{
  "n_layer": 9,
  "d_model": 128,
  "n_head": 4,
  "n_kv_head": 4,
  "head_dim": 32,
  "d_mlp": 512,
  "vocab_size": 525,
  "activation": "tanh_gelu",
  "norm": "layernorm",
  "norm_place": "pre",
  "norm_eps": 1e-06,
  "positions": "learned",
  "qk_norm": false,
  "attn_scale": 0.177,
  "bias": "all",
  "tie_embeddings": true,
  "parallel_block": false,
  "init": "uniform",
  "init_std_qkv": 0.0442,
  "init_std_o": 0.0,
  "init_std_up": 0.0442,
  "init_std_down": 0.0,
  "optimizer": "soap_variant",
  "lr": 0.00727,
  "lr_mult_qkv": 0.4,
  "beta1": 0.95,
  "beta2": 0.95,
  "lr_head": 0.009,
  "grad_clip": 1.0,
  "warmup_steps": 200,
  "schedule": "wsd",
  "decay_fraction": 0.83,
  "decay_shape": "linear",
  "final_lr_fraction": 0.0,
  "batch_tokens": 32768,
  "seq_len": 256,
  "doc_mask": true,
  "z_loss": 0.0001,
  "train_tokens": 99190000,
  "steps": 3028,
  "dataset": "wikipedia_en"
}
Each number is 128 + 24 x the weight over its row's rms, rounded and kept within 0 to 255. Layers, rows and columns count from 0. Numbers have three digits each. The size before them is the row's rms in percent of the matrix's.

# layer 3 attention key, 128x128, rms 0.0876, rows 5-31, columns 0-127
108:129151157126093172130113168125091091110161107124107168127093090095174115120126129118117129133116122182150123138067137126128088138127144147135151090114115183123144129140098111107116127139156155121147153158134141156165126113191128154124156126116085118170117155075142134132144136113120104151094104157098119135144136173144126145117106163135094109107118087134161107120111126110143095129143
114:172150117103112094109114157147099145145097133117123145145136142156137139173104096121105131119158182106110116111132120137155096153135128145079137106127069126094118100113080117124137137106137095102162148088165149145139131146177109084100137103137104141184140143146127100128119124163141091120141117122095116163159140082147173136094154104165120133125118117164114092151123120127112146132147
107:117111085115126155140138113100137145165130124129102148132167130101119110199153161107136144139092103083124121120140119143119171160110111059137132142144133077143136120115126124109102095117167119134143107174141133114136114179128165146148168105070141132155121122147114088089120121108150103119145094123124128133138195170171151142143120117127148099119115110123149136140116157114123143139100
102:128141099119116136144162112137160100135146133143136138143147100137128156137158129138173127151103144104133127134098143151087156154151133120135109149123095110089121171083112105205101147123130136156129131073125148162131107130120174164089137100140109131064111133126113134121119120116144079097062147111138094128130105159095093120138144115165126139138106111155133139132139142168112130076126
104:145155102149099123092156104079143132125108137125125106133137158182135103124137144138120107088106156143116158127129077121161120077130119115140096108161119156132129154079117129089115128111085139138163109137117162157114119126129158126115117161128143089120170171138133117151157156146098145163143131138120148097166120173160128111136183134127088101142089162163134137130112090113136171124131
105:148181131107102149124119113157137123151112125128146113144123134129137163123099109129105123068112137139116090169084127152114114119120115116154115144125158157152152122100090117101092134158113146120101135112096123103135135125101111150125169119141092087140104132093128134101143110141147100091124119108150077105153205122100168122150132094102080162145121180135137126129116152098138127184143
111:066113152129129125131132132130098144134127163145113153120172137104131162137167131180160131113121150151123124121140170148136103123122103157035108154151131102166115110157094111132166110146102124116098096128110110188096153146137155123160122105080179142143117138105103120111134137122159109109119115098122148144107149111134138158147130101138127118118131130113142129106110115114125074180127
116:154127143125157121125180134112150107127124127132161095085154146143154139155160084127123155139138125116106115134114149124148135095138110138160131106121083131102117100087155127139173160100121125121102133131119187138144166124147147114132121071076137125111159119142151153085146148125092122139102070065115093144087141136106121115135171133127084118109127136135132115137129087100099103167128
107:131089122128156089145163124122134074135104112141148078164134139090137134119129141113162089096132110138117091128170116141147097128086134152117090121093103127163098103129141125156159103084127120145129165158142143121085105110117135138121173169124126150159133134133166141077145138135123114118136127142133165091126081134147141110092091145138111126108107133081174124181111159117145120145139
107:102133112148166171148108096128112117125115132136126121177137120133136147082124104138091133143159111141136146166152097150135151124158148113096099128096082154124104152184129102104127101121118161129095121154159077095132112133152155114115122100112172136116172171138101130121124113121058138147115148096142105141150095123096133132104071121121119118155133151095140150154116138088103134109155
108:172139110118108136172128121106125125154122096142155172126128131124131158136134127139149149140124089134122108170138107155121169120174142111134094112117130142129087132106114135178090124125065163091125144125089141098095121144175125100163159132123133119130115103120153107093105070137142177150099091148102187081140126129146155111131158088138156104095134125128105139102130127142117131146129
104:123189121082111087132114138091122086147117103089138168111150096128138105136142147126142119077082143102122121125128138143125145133154146174162157122158136105137125117144118119131103135091123131150133123092145094148147140110143110127166130128126140139176109120154129141113083145125100133100095131099121106127152147109102098121122088111133122113131140184117132191108126135147064083084103
114:134101139134137123145139112085140133102122108133130082179142124133110147163131179113112140148144140126161107118113141120131136154117137113096117141113159194114111119069131099119103161150131130146072166126104076120129136123156153116163101142156133134179096127126099116125143126135116128135139162123182157148109131123134093116131139146088156125115106110179123131111065123147096162166156
113:125153165122124138143104124131124122084088148111111167142139153121072124105138155144163112100167128102096114135163160114112117164092144119161170129146108117146128130102163143115112148070161175143133109130122129109156175156121110151103110125130126070121130083144148114129111102123169123189147113122147161125150076125118120142135106112137145091129096130153107105120126096132131150161100
107:148151108152162093140104101109163119150128113101117178124099091134091132133124089132178116114129115130126153140127119118142125091074157158124120087106165133098164135140133101143144117175127125104070065121123168153174119119149101151150099147150123154131123138136150129129119099110133152118158143136124113121129145116140104169105175094119153119072134133143124140145123113080113150160146
108:159110186158160128140133136113123131089142122112138116160182137121115070074135177121094160147094161145128123102141118124144142120105107146123125099144125152167152165107145173162095123136146146126148140145124137108118131116150116130112089149151123106133142116112135068161092175131139075128143142140149138162145148133090158136060120124084150125139159118103121128136151123128131128121144
102:106126135136164131108161132127177143087142164119125111113126115099153143084105110118130122178108119143124133106131126165089117139134141123145120148116143129176129143159134129135128119091138138114138085136137144171147126100109136123073108067161126100146160127151180119101141169140105080082149116121166145110125103107168095116106112123131091141098102108182113140123123158120096139146086
098:125101154132167114141102115162164108124105169127149113072125122134186098102144161108142094137136128107101136118138140182152166138105117125114148102085142103142120147119136166069162106143140117123147093110132111142136118152139112108166135132130119126123134159121104132131107115094125134122124158111098111135148130153089167081127134136147133114096179113173168160107086123137155094175122
102:127079098126143123109124122142113146118121139121111102180116156117135148123127130162124163148135130104122115114107115151121141091102110141168083121161143140131180145140165153155154133081117116093134145072123125134156128129143098189094157184109106130163104152115116134191127131166143118137090111165155116123133105159125140115131167119155111103118167102132138120176084138138123109143127
105:105099129125132138155132193105118104125124101116099121120126132148132102119092101134134101176084158124147095164135115134117117118138073109137151169145132151146092112132134096108176133115095105161132150155147084139130160162163115116127104131148132121062171108142117098107148123119142183134168116121128153117127105144100137150111147138120113172108159085127154183130135104143129136112112
110:083130111191119095115120176169115142156104150077107131097114094084125103143111137123165096137135135158122137099114103166166151110122138127129123122142151093129106109108102130165118146135122108122154165138105110135110135084125183113139123116086124102123138122130138151125128113097092140099112151125142137129090139168144131127082113106139134133176146154132057132132136125118095111177112
116:127139160123109123137090133109128154168094103139136107122114176141086142152078114103161124150137132130095161107069108133107120137128120117127122114139133179159148190140129143130118179155114152152128121093115113131105103087152119101123156110110164146101128152141118125078142146111141153073145095102137136106158093100155126132116118141182142126125108112057129136129119106144145113122120
111:099113138123103108126145158127145130118171107120134152133129143146116090136117100131139094124153093146095132157161075161093165148101140116086115137109092154128102144109146097129131128153100108137147138118153118127083118099163080113143107112166117132149126094126110099105156104090138144189108125127125129145144174116163136099145104098121119110156129170175159184150133158140137099105101
105:154119102124171091137098108125117123139126113119119111198125145119133178130131111103135139156129160157079129133134130115129059144173100156156150125127114134187125121106113148147139112143174115114107093111108100093088134116149141191141141108147127099094137157130151150147144095098147094122087124108112134161102162152130147108125141135145118113150140132154133139126119131103140119063113
107:154124122087132151156090129143071161105071109114115152099152111080109156167158147124154098130108161108084135139123173131162130137122154192132116129107138141152125122099164118149153141144122113131109130149138128163146148141118106095095138166123089112173100141107057119122141159136125131102125119110126128133124116109108145109100135130175143109089145114145123133107154149129124171152130
104:091099133149159197119183144099115127125095179157119130136116155139150151098162120148163131139131144098145080131105151122121126166145113113156140114150105142129182086105101148117117169144118121173096142133128132129096106112107150134122116125157118135146093133150149103152075094088136131159124136123140112110161131132176130104120147122127160153076134135097111149134133145129102168104112
111:169129149089090135155097153116143123111161129108134089161111162152122107114144120182155100134130140148166145130188126147121137134101100109122065143116130132127122160152161105146121132143135149125152103112125139145162087133125107143096137111124078143147125109128151145122099124107100133106122106110135093116143127154115117077128159139108148144127102140080160159143167119127094124183191
# layer 3 attention query, 128x128, rms 0.0886, rows 6-31, columns 0-127
115:157141116123129124134105160120086090132113139060156120130091139104149132159122081094064134150128119114111136128105147140124107128120117198114179112084120099138138128092135144113142161133134148109147098146146154132134114107138184132105124133142117186141148105101106111145131085136140101121099139112094124115095121132146163139151122148139120132158136111136159167152161130078114119090147
112:158105137118122117111133165103143161078099121125098111091109126176134134147182100117149141098137096102147129137139146145125136103139176160132155136159131176134079069124107101181072096180180114114146104111170114157113101154122123138122131130112145153102151119116119135112153130147144117103130097116120122129139148134139142126125138099128097085119129120120125145073127106120138100147101
102:130144118118113129101140092161162119111127144098110113126110166132079113133101102122067173146134135115119065152149106128078153097129145103107107168140126129149113107108133130154109180121135184148114123151124137133150147117125167122160109135130155125094132150165143121125115138141142119116139098101108138085123172107124123108113129108160174127124129171139126114161107079198149133136142
109:113131139107148146117119137139098114139068137148132109082138133151118126115125182117102125124107140103146140120111132133142094142106125108107111083184130104075140114125159165148109145161135167155123066134135146118112191138129137157154127156140102127162128143138196143143125102093122127108159123117141143154151108129138123132156147164103087154140100135115173091149120175141150155129147
107:159123117145127167167089103145111139104118138122096102095118156107200155096165123137140141139109133125105135143121153090112092126114137115132156136146138162150156171129114150108109102151129112127160139163123079090125156153112131110149093127126157148082173120110152094114096157160147122118064110137148121094133144127178096107148141123101107141124120115141112141130105117168145145115084
111:168097114150121080108104105113168152107148096113112177112129130161146144107137130131120150120119154181092133134142127097143118127173109152170129107107191112157116109120112120105155136139105132136093106121102122101125142177139134167106114189125083142117135129122097134124132148141134106144152103123126106174104136146122144119101081136137085131128116124135061148128137091089149095130140
116:186150156157158156147103121122115111112135161159100106141114174123112125136093116123119156097139105119116113120085183133157141166122110110135161126145126117146145111088108111144149147097133162116149130115111138126132164158122117190124111123123110078127141113141136105160137112129117097114139137128143093153134148108075052153122144127175121078094152121140135135183134143107116143132142
106:148114103141103111165129115120145168151124137156122100115158098136126109149123143120123150134102104122098134069153135135102145128107152102099143131121120101135132099154124154153148080145088153129166140121116120125169133142114073114122102135143095196156160119119101113121131165127088118153128150170117091117107117154107186131127116121120108098095174120111155134155092123131131177157176
102:138159140169137139108086133105147136116132116136134110149130125104142135154110100162169142142134168173132166132136123080173140129123193124075138154115145114120124122180182138127081107136120169139144162128136102141124149110130140138105110149110118113156136142104119151072178151110079142092140106086084102116106102105145117166128115144126101128132154119158116097127106123124108136145118
108:112112155146176140131131096127145148130134135104090121126100182091094136114125151131109104125143127106126100127123122108127135102132149156149138090101181123160124133137138100152131085156133089133172121110171131138148132087098149106117138090116141217128105180140140182140114126113133121141110177083145110136141119168141115134114150104135080120144128113123104131155140144095106122166132
109:146158122143098154123130121148107124139158151107113100133129149089134147123149132140150128159143088128167098142124128143153133154110100116138117107125096102162099112091109153094158189147122120053080099106162124142134127139067175120123112118123172097163140118142096130115103150117084103121137115095104160112121156136106151126106126126092098122112117085106091159125111121162136118153124
112:114072126202128099151126137168123133120123083116185128133132127150115175119107123132137141157143130074166100116130167155126099122100134101126131161140158147138146142138150113105144139110155141144138121114090128162152102130149144126098124118135139103128173179078143154120109083127129121114113096173123091142094115149097119089143168133121142129136110116154115140112100166142085129142136
114:131177136149155130086112129136119148152151125167163121180132095165098133128157131122122144105117144097129118084105121156163123144175096116176146110183147158151131142101152086120106085118158097111127140149152137139128157140124105080158124112136147144088114124118116105133083085151115094110133118125157131113144100141112188128114100157156136101115099126128132107166165142133126117132103
109:138123156143074161091154108121138159133135141145148157154144149115129168129131118117119166139107154072133127124152095154148095130112138120139148081116086101141132145159127140133171117127126093136113123103115144072117105089171120156098126072146115141145087144117102132157067104097148121133105100141076147124122144096143111153130174138135126136126113089158109086111140108118135115148150
102:100137132123131161157162148095127112134178152145153126152138070123123101133089150102148084161092169162125131107150095126140114112140139125161106112152128110161130090170138100129101120146135114084151126067122146153125150130093148111111102163131121089086125157097121190123136096130164102152101145129146113118139117142121148128164155155143127132157129116118097151137122126129138146067128
099:111155132078141076152091155161143112144124145155090127163127124142134103123127121119142150145142107126111119084099127131119090130147142130142114138134143123099088144156088133131121113125124149114093136115103114124182122155105141149122140129225119092134128159158101154140139136134133161084100112114131121110131119121134152190122105098130123102108122179144116114172126098161154151145172
103:158138159081134149157121123145155162123128119116135073103141104129119122106088129143120136133138125145128172127112179130149102169128113117107107121151158109176117114099149126155144128074156127165101112121094174118116113087130144112184113118134097117139109135136094141132157167124132103143106087164151125121143164117159178136094165131181151105122124123124096109117127111108151095090123
106:156103128110169171109135112108092150112102151113140130160089128102126162144174135089141145101162164161093135126115118109122105132132113081104126129183154128115150132113128136135124134119077117128143124140116102162106132121182125138131134153161150137150111151115214157124120102120144131144129138152134125116116133122122126134107115105142138088118134087089178152093078120133155096089145
108:095088152102126146154085156117144118091155129166149157119170134119104087117090116144130109135129173171097161172094102157106121103105159116128107117110133108094137130144154120123144169146118138152105120108124129162151123143091112112109157127119140152186138114131137121135133094111174115170091133125145081084115133098158111123099138132153109129107097159152152138143171123130090101142118
110:124156106101164090108185133116124124103133150094079136164164127133137146100146158124140172106126113140122122114132132139126117111107150132095088145117141110066119170146114132103132163157121141096131158141066144101109149165116151094135120132125136118162142121116097150149143122166126079120113124117129145167134147128108119126086170135091114090167096152130086117086132100096115122121155
116:168123121132142107166128090132118114139146114148110166106102129129116149097133093092120147152124145140166161131123100103116146169122133094146128124137086136102133192128161124125116136158098133160113118073095128154128115136155128142147118140145155138132129145081139113085094130157128160095124168114125130139125129143099136115119129115194073130126157170134124102147175147083133075165128
112:114102179163122090177157160095135130136147143063139135146161127136114141128130118125134162124083151104134158122120121126182152074138139135081110092110139096118094098109140126114130135111124140115135087115159135134148136134105130078122113093103133184150158146133125125120136131133114148106083119104175140144131131145135136136150141082138140145118100101156134127149113132157192117170107
105:131113129120135176148138101114190082133128120117128113165161083139150107097119161084171153111067109119132142142145142156129135167157144106089144137126128119141109133118124153115135131102098126143143123142133092077143142129104158181120083140128160138110146144138087130140120084110148146122128101111107116102108122153143133110085086109165115139117155142146140187123148121160139086107122
110:147103109112145125122140120139125149135166122101146100114144104132080119174176134196118163139147161151152128150153147136101112139155136081121166153143108122116135121121142152114147155149133096116141081121180145146147118126119089123133135091139122123127069094119150109164096126119115124114124108140101121094087162145106186118104127171123136130138117140160066121144131133089111120095133
104:159093125143111088124101113121176133096135145177162126137157125102140083109145082157097125134122149098138106134124134096155159144086180103163087105162135157130096143107134099151141158131139125122128163169116087159119151124125137141107127108145170176145119133136136129113126130125091109110113138125109111092119138153160146143150154134115129154152148147091129174098141181148127137083114
109:102144110096150136164107087124106092106082112119128137148114113126118108109105127140119113100079157151110117090154133138175124087144116104167134113158138153138191111120145136126118135138171139114144152111146106125155152129127138134122127136109118093150111162127109101106126158117126115153085132121119108103102131139074152125113196118166134164073140139108152059106119101150148119145143
# layer 3 attention value, 128x128, rms 0.0759, rows 0-27, columns 0-127
090:132097149134119131127132110123148129097152116137109146107142171105138141068147123158093099121115127104140138157130116136189155071107192140149141162162090152117166171102132138142123163152128105120116148161172122122106126126089122109093151103132137096137133135165113127125163145145127084112139159139119132103102136140141149171069138103164116109131117080122140101125109135091132110124108
099:140136117154115107127145103148165120142135152123113121106102092156092121153142140121133118073156136181174133145140110112127117129146089071136132147102140155165129102109134123108143146073140132176132095140118121162148111166135136148124169137167112136125136146172149130111110169130080112153116143090174145121155148118113079159079087090120140120122125132135148085123119150105115149117149
119:139136161118107118121189115102124152175149070125153158116133124137105137148192113147123116103159123089120169110144146143137115139146151117113131118104129096094158109113140137109083104116110108121128117163146117148083150155102116090108160112144162143097094131095172156132115151149130158180119106109154113122093134144144136178129136148127127135125129127149169074140132094151106104111131
103:127113140113129168135123100118155189136134121177178092083153093156148124123129130119102089152141133100112088131114119174133124129105078125153159132184103160133147106131125097140155136154126125099081109099140098102125108084113150139158186114078148102142109119105133130111093188146150175129141116114112101135141126155156100134106102138128110121115121124148121122124138143147140134137140
100:126143130177108139119126168089139154127157129111085132142085144161132119081143152115164135155155117153119109087155157131154144132143089136138131118100136124118116132109128079105119128135113100115121146114168186121140106098108115150142116158095140138105133112122117152154132167167134143155145118077117153151182074151128109148128133179143147115089146121164143117133104178108159097131112
097:125145136140140160126085124068136136145160135110142127149079128105117061116107150180136104072134083146146092145134142116149132129135108143114108104119132189108101113122103112137125096169139113138120143125112105145154136087096163141133127111111129193139128140170152152162108093120159139087104147138134158157135121114108138106165141131129104098105103126114125111166125120104142142126086
101:158106113101154109149121185128149133066148128126110067114105115088080155098101140140133134137128103148137146110163148113138126121162151126112115119134137089171151144115142138126115162115128099126164121075171141150127131129128153121117104087115124148099130150139093119140128148139112109164115095100130094133118094179142106132147110130097094117150123149130147192113127166087127166105117
104:150150137139090093127144137093135103156154180126093130149153108138119106143142164119135116097117154143116128085132138149094116118153136116109103117159100109081148163205114134123130106166172167144132125112119145147122133134096115155152123167150157147091118158134154139124147091108134122136162102127093116117103161154111157079102155146117105091104099145126137123104113161084161132131146
107:131118152120138145105171148147148095082106128138157129096151190163163147108104073144089119087150174125159157112158131136118169146139125150154144125124130152108101157098141105124073120100124145144133158105139120099098129073101134146125128146137129123207121132131127090137110134133116131170134131139116146115101103137109143147099125138118126106134131128137070112137164115136118092132094
098:109109118112091088130098128115127138080149133120134133136106124148154141145113116145119106167145129138162101136169117090152174106110145101144179152118112108141097125109138156116097191126128135120141137087132105103163149103119098119110147133131094120075143104132163139097157144086122098133149129126120120148158174150163134109168168111110145115107162134092158107157139072103143097115124
103:107119166133126085143129117155098133101144123160140127112089158159193107119141115120107156146124135137100118103148109144145088110119139103131104100164157132108158146127114130133121122111170061125130089098125100139158126162177123103087122123134133133177140084127120121084106127095102098170090145156109175155133138141130128118140118136097141115122122188099121146176150128129114136127143
104:115103143168107126119104111133105123140127067153144149110169112115115158114132149125136091124134115116155118138146117130137146164153082097159079101083127136104128123130154124124078137103139109158103124137148119140089149137191171141125110147178080125134148164095144134098154163116129162094085094120133166125111111115123116152141134112114089097151163105121094127095142107094141132117142
105:163103139100078155164119142078136143106100154109126169133124145133111095168130129140127124092101132168126145138116156170119146135133111122086128126135139170166122072139144123094088177126129125128116154165105099134113121130149134091126139080137082132107167120111142113111166145101134093105109158147170124157123143150089121132102127150170161111166148090118114131111113147133156147133123
096:126121132109142113059136134111119136146105120136149077185113139136131146112111187108108116087110168093125112138108101106126111139116129091131119123136128117170096129134118111180099155149124111154129127160130137100115152139093124129137157102170136144117165111095121142114128167132112125124085101127123128122164139100119138108108151148116089142172155076109103158142135194092125103153100
101:128165149118183137103123107139109142113091118078132137129082141125131109138149098165122133125108104144138110090090104133145139158095102063112123179125144126116123169135160135125136128160107099144134155136115125126124171083107158149156105128109094110132122149086153138144137149143121126102133117134153161088103130134128142133107109135125106116159121123136123107173214148118080162120145
098:088143125175123136118123149116151135144143092118135135115117136170176110139152131162135157135127138155147129120130101138137118132124067152156113142135100156130130137093139157135128123097131085102111099127136117153141162090114073139141168124148150136127143112068142098101148104156152105122166118124145125154098107079110122165128105119088152147077126106120100140098069124154123081127164
107:122128106112114119139138149137132142097142160099154115115146157092115138123115119124121109117184136087132161151134151130118119127120138083163109148133079096136109123114123156080101090175110116098094116141133052148125138090121139128144150134152169129127130122114104104152103123137142150154114158107091160143138136101088105146180149170130145123118101095098150080111147142108123171137171
095:121127147155099126191148137167097114130169102154129092164102160125120134144123101126171143078136159082118121111138126116168127130165122120122145132130101141158081123113118145108152085070115091097148130143113114158143111131197125125125160172124164126101102153148105165145107105111152138128122168135155135101126140160103102124134110135130112125124127105130099116098149140092137090147106
100:119096141141118130137108088163131170149108082148144148129170091152161133091121131157134129159139154116127164108106162143123154162114136105113126121175113077146136134125070144131119112101145151151142107134089143113132084138119099118103095172119113146128129135139158166127123104151120129152104105103134116131173106090137128124142084130155114102081157118167158155191109121111138101124114
101:094163110135137125127137131153149112121119171100176095094130115096152091151134133093147132158111107164107131123131118125132087127124109154105164196139106117130151161104132095140087104153110173155123125127153143172140158152132114106072136140106122185160144149163121128134122165116110168127126156144097150142160137146104143106110128097120127141129117127185117100129095146111103157107108
103:098134134116100130188109164107130144181114108095170149155121128122164150110106134120123138073110118154145101116166134149101128108130114129152134161111083118153154152120129163113080164100096089132141109132146132103161152090106185154123129099105126091104102138115123137136107101107128146151077122133154140151145131108145095129167112143154156136159152123126121099126154129109102108127178
113:158107090129080153080124150157154117159155174156112161108150099130107121134113121101100162157142143127136115141171130161134152137124158121160093100143094107115144126103059160106138092108160163150139159138130169149115135105107104134129104104123147145141126135160068150092121141092145100102120103140136100146134141146079114100106127147119132137113157130135145141106110120161102111133093
095:134146122151116099131104103104136121160118135099155142096131151106149153102115153129126104152089166116130137140154115127113142118116114147142112117052114116156151079114134153124134115136148182099086139150148137127133146096123122091123138093119128199103143110135168083150100125133138106125100179153135117129113160154101093151141123182138085103109111164115151152091112152113139151103137
099:108126085134129168131129160133107122134129185119156126144100128095149186101129119155120138131134099101115093139122107149141133139150111125107100114103093122094148093158157156128116145099160174151127117109172114150107156125119120123178128127114139113149082137163114097132155146113140156113105138143142142136177134108149108200093108071149156111136105159146127093131137145132136082144108
101:139098167130137140146161124134098152153105154135148149150154128106092176137146120170088143140162136099152118135147102129144152119188113157139136131142180172097121172121147142136113101117118099112155116104094151130122152123166104102146145121112106148124124073071108127110136160129112125119151141088106135091148120119128142151187082151087155120106128164106144109133133141106102148117119
098:111126162160131128108108127169164149105158105112121138133142138115173113138117160096098157145110144093098128164081133145151136135140131105111118098139104100119095124173128104135120127148136147143093152137111166119114115113155139150122129086110158142162179150161098167127126115172113155162086071150172095109143107120097125135118116132133145163068084152154137159131153132122140130130120
110:135117123120128118124132154151099106120175142172121100146095104153110134145110123092131159118138108132151108156123131174054160097089148140105124116116124112124121098156108119172105151173130123077121095126165188152099133177129127139130115158121116141155142134134121105148136130101149095111120169154129097161141117126128123141085125125144088120128135096113136153061169119157108133139112
099:106173147124124119139150100154164120154127120146125105141160156083121110108136101144133177137170107139124086133076118102119125182132097076121105132109100122209103160118140093129137115124108132134154142116114138082132163126090113145122140108104113108159117085160131141156165139117126133116151145106091122146109122149160127145108134130112121098156106118131110138154154140111082176145153
# layer 3 attention output (transposed), 128x128, rms 0.166, rows 0-27, columns 0-127
103:166136132140100103165124158133157103125138156128147110121136139152160130132084160113129157147134117168123120127077118142118084136148142096140113126107110119134094125142149172133143105116081129121142121160103127120110158159133129097139110135128132092080141138130117146160126112137128155135089150158101167093158133115146108132152125124083058129122098177186127120136110109063122161162109
104:110184120156141084111133148100096131162121119165127128155168096100178083102108109109186106112138133129105149089147169115117131145122168133161159142099085136122115165120133147107106136121139128131136138144114164136157171122142081147161109094131123106133174117130112154140138154099169073151129139117106101119157123108143154135134130133138113107116101130134131185121124123130172137153123
116:144158087153130126117101109187130109116117126120142141126183162130109100128092158135059160136106082124124087147179158126151119148181114138134140161115118158110130049097135120138144136119138133101147137121139169150166135155106113165133084120120132099134160141138080124138109108104118123133147160123079148105115119109119115111157118131141146107110124139106136130123121112079127144144116
110:168144140106122097114116145116153131164146160128121128109070170117136164118108138133140151146129103134137175142123120108064118150138160160126152117078157136116072147124098132132139148135129118125144153125133123120109109148152151130096103175117084170130184139149132153122160127128122101117133103149087147115110144144158169133115150089167092147167122171144107145153152098103115159111128
105:138102140135146110096176108129102149188068107120160101145117131100137120166165129118106122142130141092168136110126091130122134125148129125090108095177113124122135121126150159171091120101135153129099100132128137149161102130174126136130118142153096133089102153085120117117125083129121129123120162147115147129110118119177158125134134119200151101098109144082133100165118132150136164114133
098:125150143107118137129114098138106115145075115179136095138124096128087153106144131135093129146108178103119095125077165146124091132128161121129127126178133152185109148101178100113102149124099172148110125161164168141113136136130117144133121161154096150108124135117144095123136140122093108179118096118115165089122092152109126095115135116134108143129163128152153131126089115148107167122148
104:119098163133127157164121146101138115100130121164113111100127116131133106123099129110121119143120135114116118113106122122129113101080075086115123143132116155102152136138119150134128147105138159147083119118103137128150122098142118093178123166085177113126133166101144139090145107157186152121123133116098108136115122069108174109112149149197177165119113126115153115167094099147149128139127
107:096153127127130165122132111140099108138096087105129109108088119111146130126164145130097094107136133135114147166151092107126144133098129151116153145168122103176095093088138140094137132125159106126092119145122154121136104144124091077151156108163094108156116119133109109149127103117135136141129141087179153105160112091116098110156139073133129136145196112100174117116136121102125102091116
114:140140133142104094147142105144128111136163134099132138162118111126142108113135151125133144151072107173126113069127106101145107096126190137070074086156108119107151116165103150135127116121140148099132128093144173124143115157116138098122100105144100133101134133114151145130133150121120128106128155144122136132141155138129119155153107123073110181163148161140183155167142114142168160118146
102:143137160104162102170142184124117080132127134150092106117092131130103096111140125100135120097166120088157114084074105154152108154182083088141121118120135157140130119092145158146114125151165102100128107083108148146127151131138119134132113130104121109109140142138151163144096142165155122140170161099158120136148156141107108111101107128153126149163132164130148136137177133130153149124104
104:126182131066124150164117119089134117113145110111142137140148138142130134118104110158106100108140147105146131115119164163140131117113095160088141119144094102096125082105130161078140121164125151117152113162165124110133124143128141115113125157100131113133139134145136167116123140106120150105164136136129133124172168134130175190106157165128136149154160130105126164109143111136179130065090
115:139187095173129078113147110120124145092152129130125149167155116148115126135148133163139124129105147152116100153111121139115146114140137155129142167132124141214108159144126129143144119116158134169161162077093148127123142213142128135138081156144104119145131159147146164153127124116127129124121136166143096136120110140106151131112116115142168129108100116126157134158087112119105121158093
109:119161160169161129136084119164038118111126078102103113102143119096089142100128137136140151167139145152108163102118107120114116143155107119096127160114137147115114168110142116138098108104135136160146166120104116176120115121122094123122105142106135127132128089112111117109134145111119156115109135134120076136168144116098159113120123138105116120086123174162122103082159113171111114111139
097:179169126132114168164125154147116117127098125171104192106084108133132102156127119123146126105141110155117145151123138118110146104140135196098116147094126129138117151098141140117145119101147105155165114120088152112124121119128127111110141094147101111112114129124140086112111151114174120100072100167160142155131130157149090114112099111122131098072136165144148122152105097136122159149105
106:095112117152136131099181154121116098136115121159101135127176107113117148150125156076133121103120136104086139131120092147134132054099106157127129122148110059121157091118120104100108145138104149158160109137135124127095088173152147123108105156113141143113140112180089098144133138152135116139138114136115135166127087141118109135127118088099144156128082113166116156135131093150144132152133
098:085165155129135109150124109134128176145147147105163107138150147141144123137117164117116148139152092089158128131151124124140136141153170146080133147128102135105099141150149123153127137133117134088110088125146097166102112125163148189124108130161093112125164140140152132141099109094094103132145114106156169172153127189137114152131152140177112099166119122176141152125109125113132094117093
108:132094141117126152122148107165153124135099108151142082122173123174188119124128115183110138095107132175117140155139134144136125156145128109068113137080146119118165142131099158152117133117150123149151149142084168106095120135135136118160117134127075086092148108117110080137172143124102126112154108113115138118112111167131125123096125101156115132183138150102129130117088103107126121106131
108:137137094112139107147124056079130129157099168129168099147144140121138093139132124152136143142147120165135138135148111194117101177120151085118125165141143126129123103121160155136165157144117142164122107141103181123156128134113120142119116124140113119115128090068134133126147148158088112134151091123133109122152171140091145124136116114107175172103091138117133109112129151134179123115154
109:143139125079140107113156127128132144142110162100102136116110147119097136127104080081123103100105117113120097123185120121117140153127106158169111162136144104141101160138124131173104103137153146086156159156111154141113184099096134104100142136107142122141120135126118137168098089118131132130133158135123147105093133181110134147133129146120189131134161115047128081154124137133141139125131
106:162068156097143104098128128139120123144109137116108131152142090107128168084132136148128094154161113101112145102090143143101105094113187134126150113121140100142155115131072105102144124104151116120109083170117151114134133099123114096141119126143156124142113116134083114121162102112152118105171146094137174104150131164143158151139154169105165076119133106141115154113139091137131112157128
100:089149107115134125109161132109092119104125163158107115083157158137132108126162164137097144100147112162149165126098181106122112140145075159096086149159141138101139106111109161139106110104091136093117131120105112112101137139133131129130120171157157115123141126104111146129147125181082095113145138096114152153126155147134129076101101092137145074138084163108124127112111129135142133112107
116:096139152141119169152107086158107143144134109105114129097139149136145110128139106127126073132141111136137087140096139084110150110137139079162164152132183165117135144183111147142137122167104120101099140116094091109142128151099096135147151148128102131124133131113131107089095169131128144123115146124173126100136148124153147139159126155139076160149123125072139138158124179135139117171152
098:148146160126146143133096096160172140135131108115132103126098127148116145148097108145141076130148108151096121110111172095147104171137086117131152133157119121147083175156140109091141140085110100138117116157111142169117140108159130151142088135120099078117118113147097135090149126146078084075154129132089121159124129104179140140104102134146137122119169133131153134128128123110097120136163
113:110136169137101090156103129123149116148147116157147189173163140134144172150190104144171141106126137157164095135135144111138106116131165148113155156125167171159117118095107131131134082124113118123095141120101114093137135156167171137126114120139148146124131128105107161104135133148118098176141127126104113159121144102142145089140131149094085119154128121109109139141085116116168097138158
101:120135114141108141121137099158084101127127163087152094179129119110121110119163140155129172101126093132111111112134121146135142125134157135127124148115166111145117147080099168105131149146137140146088158110148086146157130100115150156106064133090156092097149111143146134141096155122148086122098094119092158166083124140140145112091147146151121185147128122093089138131142138147112129122117
106:114161088130139149122125103139162107151101135138114122108128127128115169137110129135125114137129174072121108185150136114089097129135144099137170132102102126126128141158121112153102089135108118125191154125170113069125155148101137097110151142118109141115071137077148109110122140131087097076127104127135151157126143104110122139103105160134139104138160134108104128177146100136138155154161
112:097125150135125111128116122128134140154146092123151163134109158117133156110086086168154111157101135129105167100110109098117136116160117160135103161103128138132123081162146124086171086124126105182114129106082098143148095132169095102157149145117122159128080123094152122120132153134134157185148096162137096161117128138153131160129117162138127143127146109123127089139168145090149117130120
108:128135120140144160125155091097148094139129137187102107134127141156165173106108141112158135125092120116135100096140165130124160108138144151156179102150168104130189102133136129133084142132145148148075116139114103141118109152129167158134137120129131130110102125139117102101153095133183083105102116092147125093094144116149145164162123098121142114120118142184122108111150102148144128160126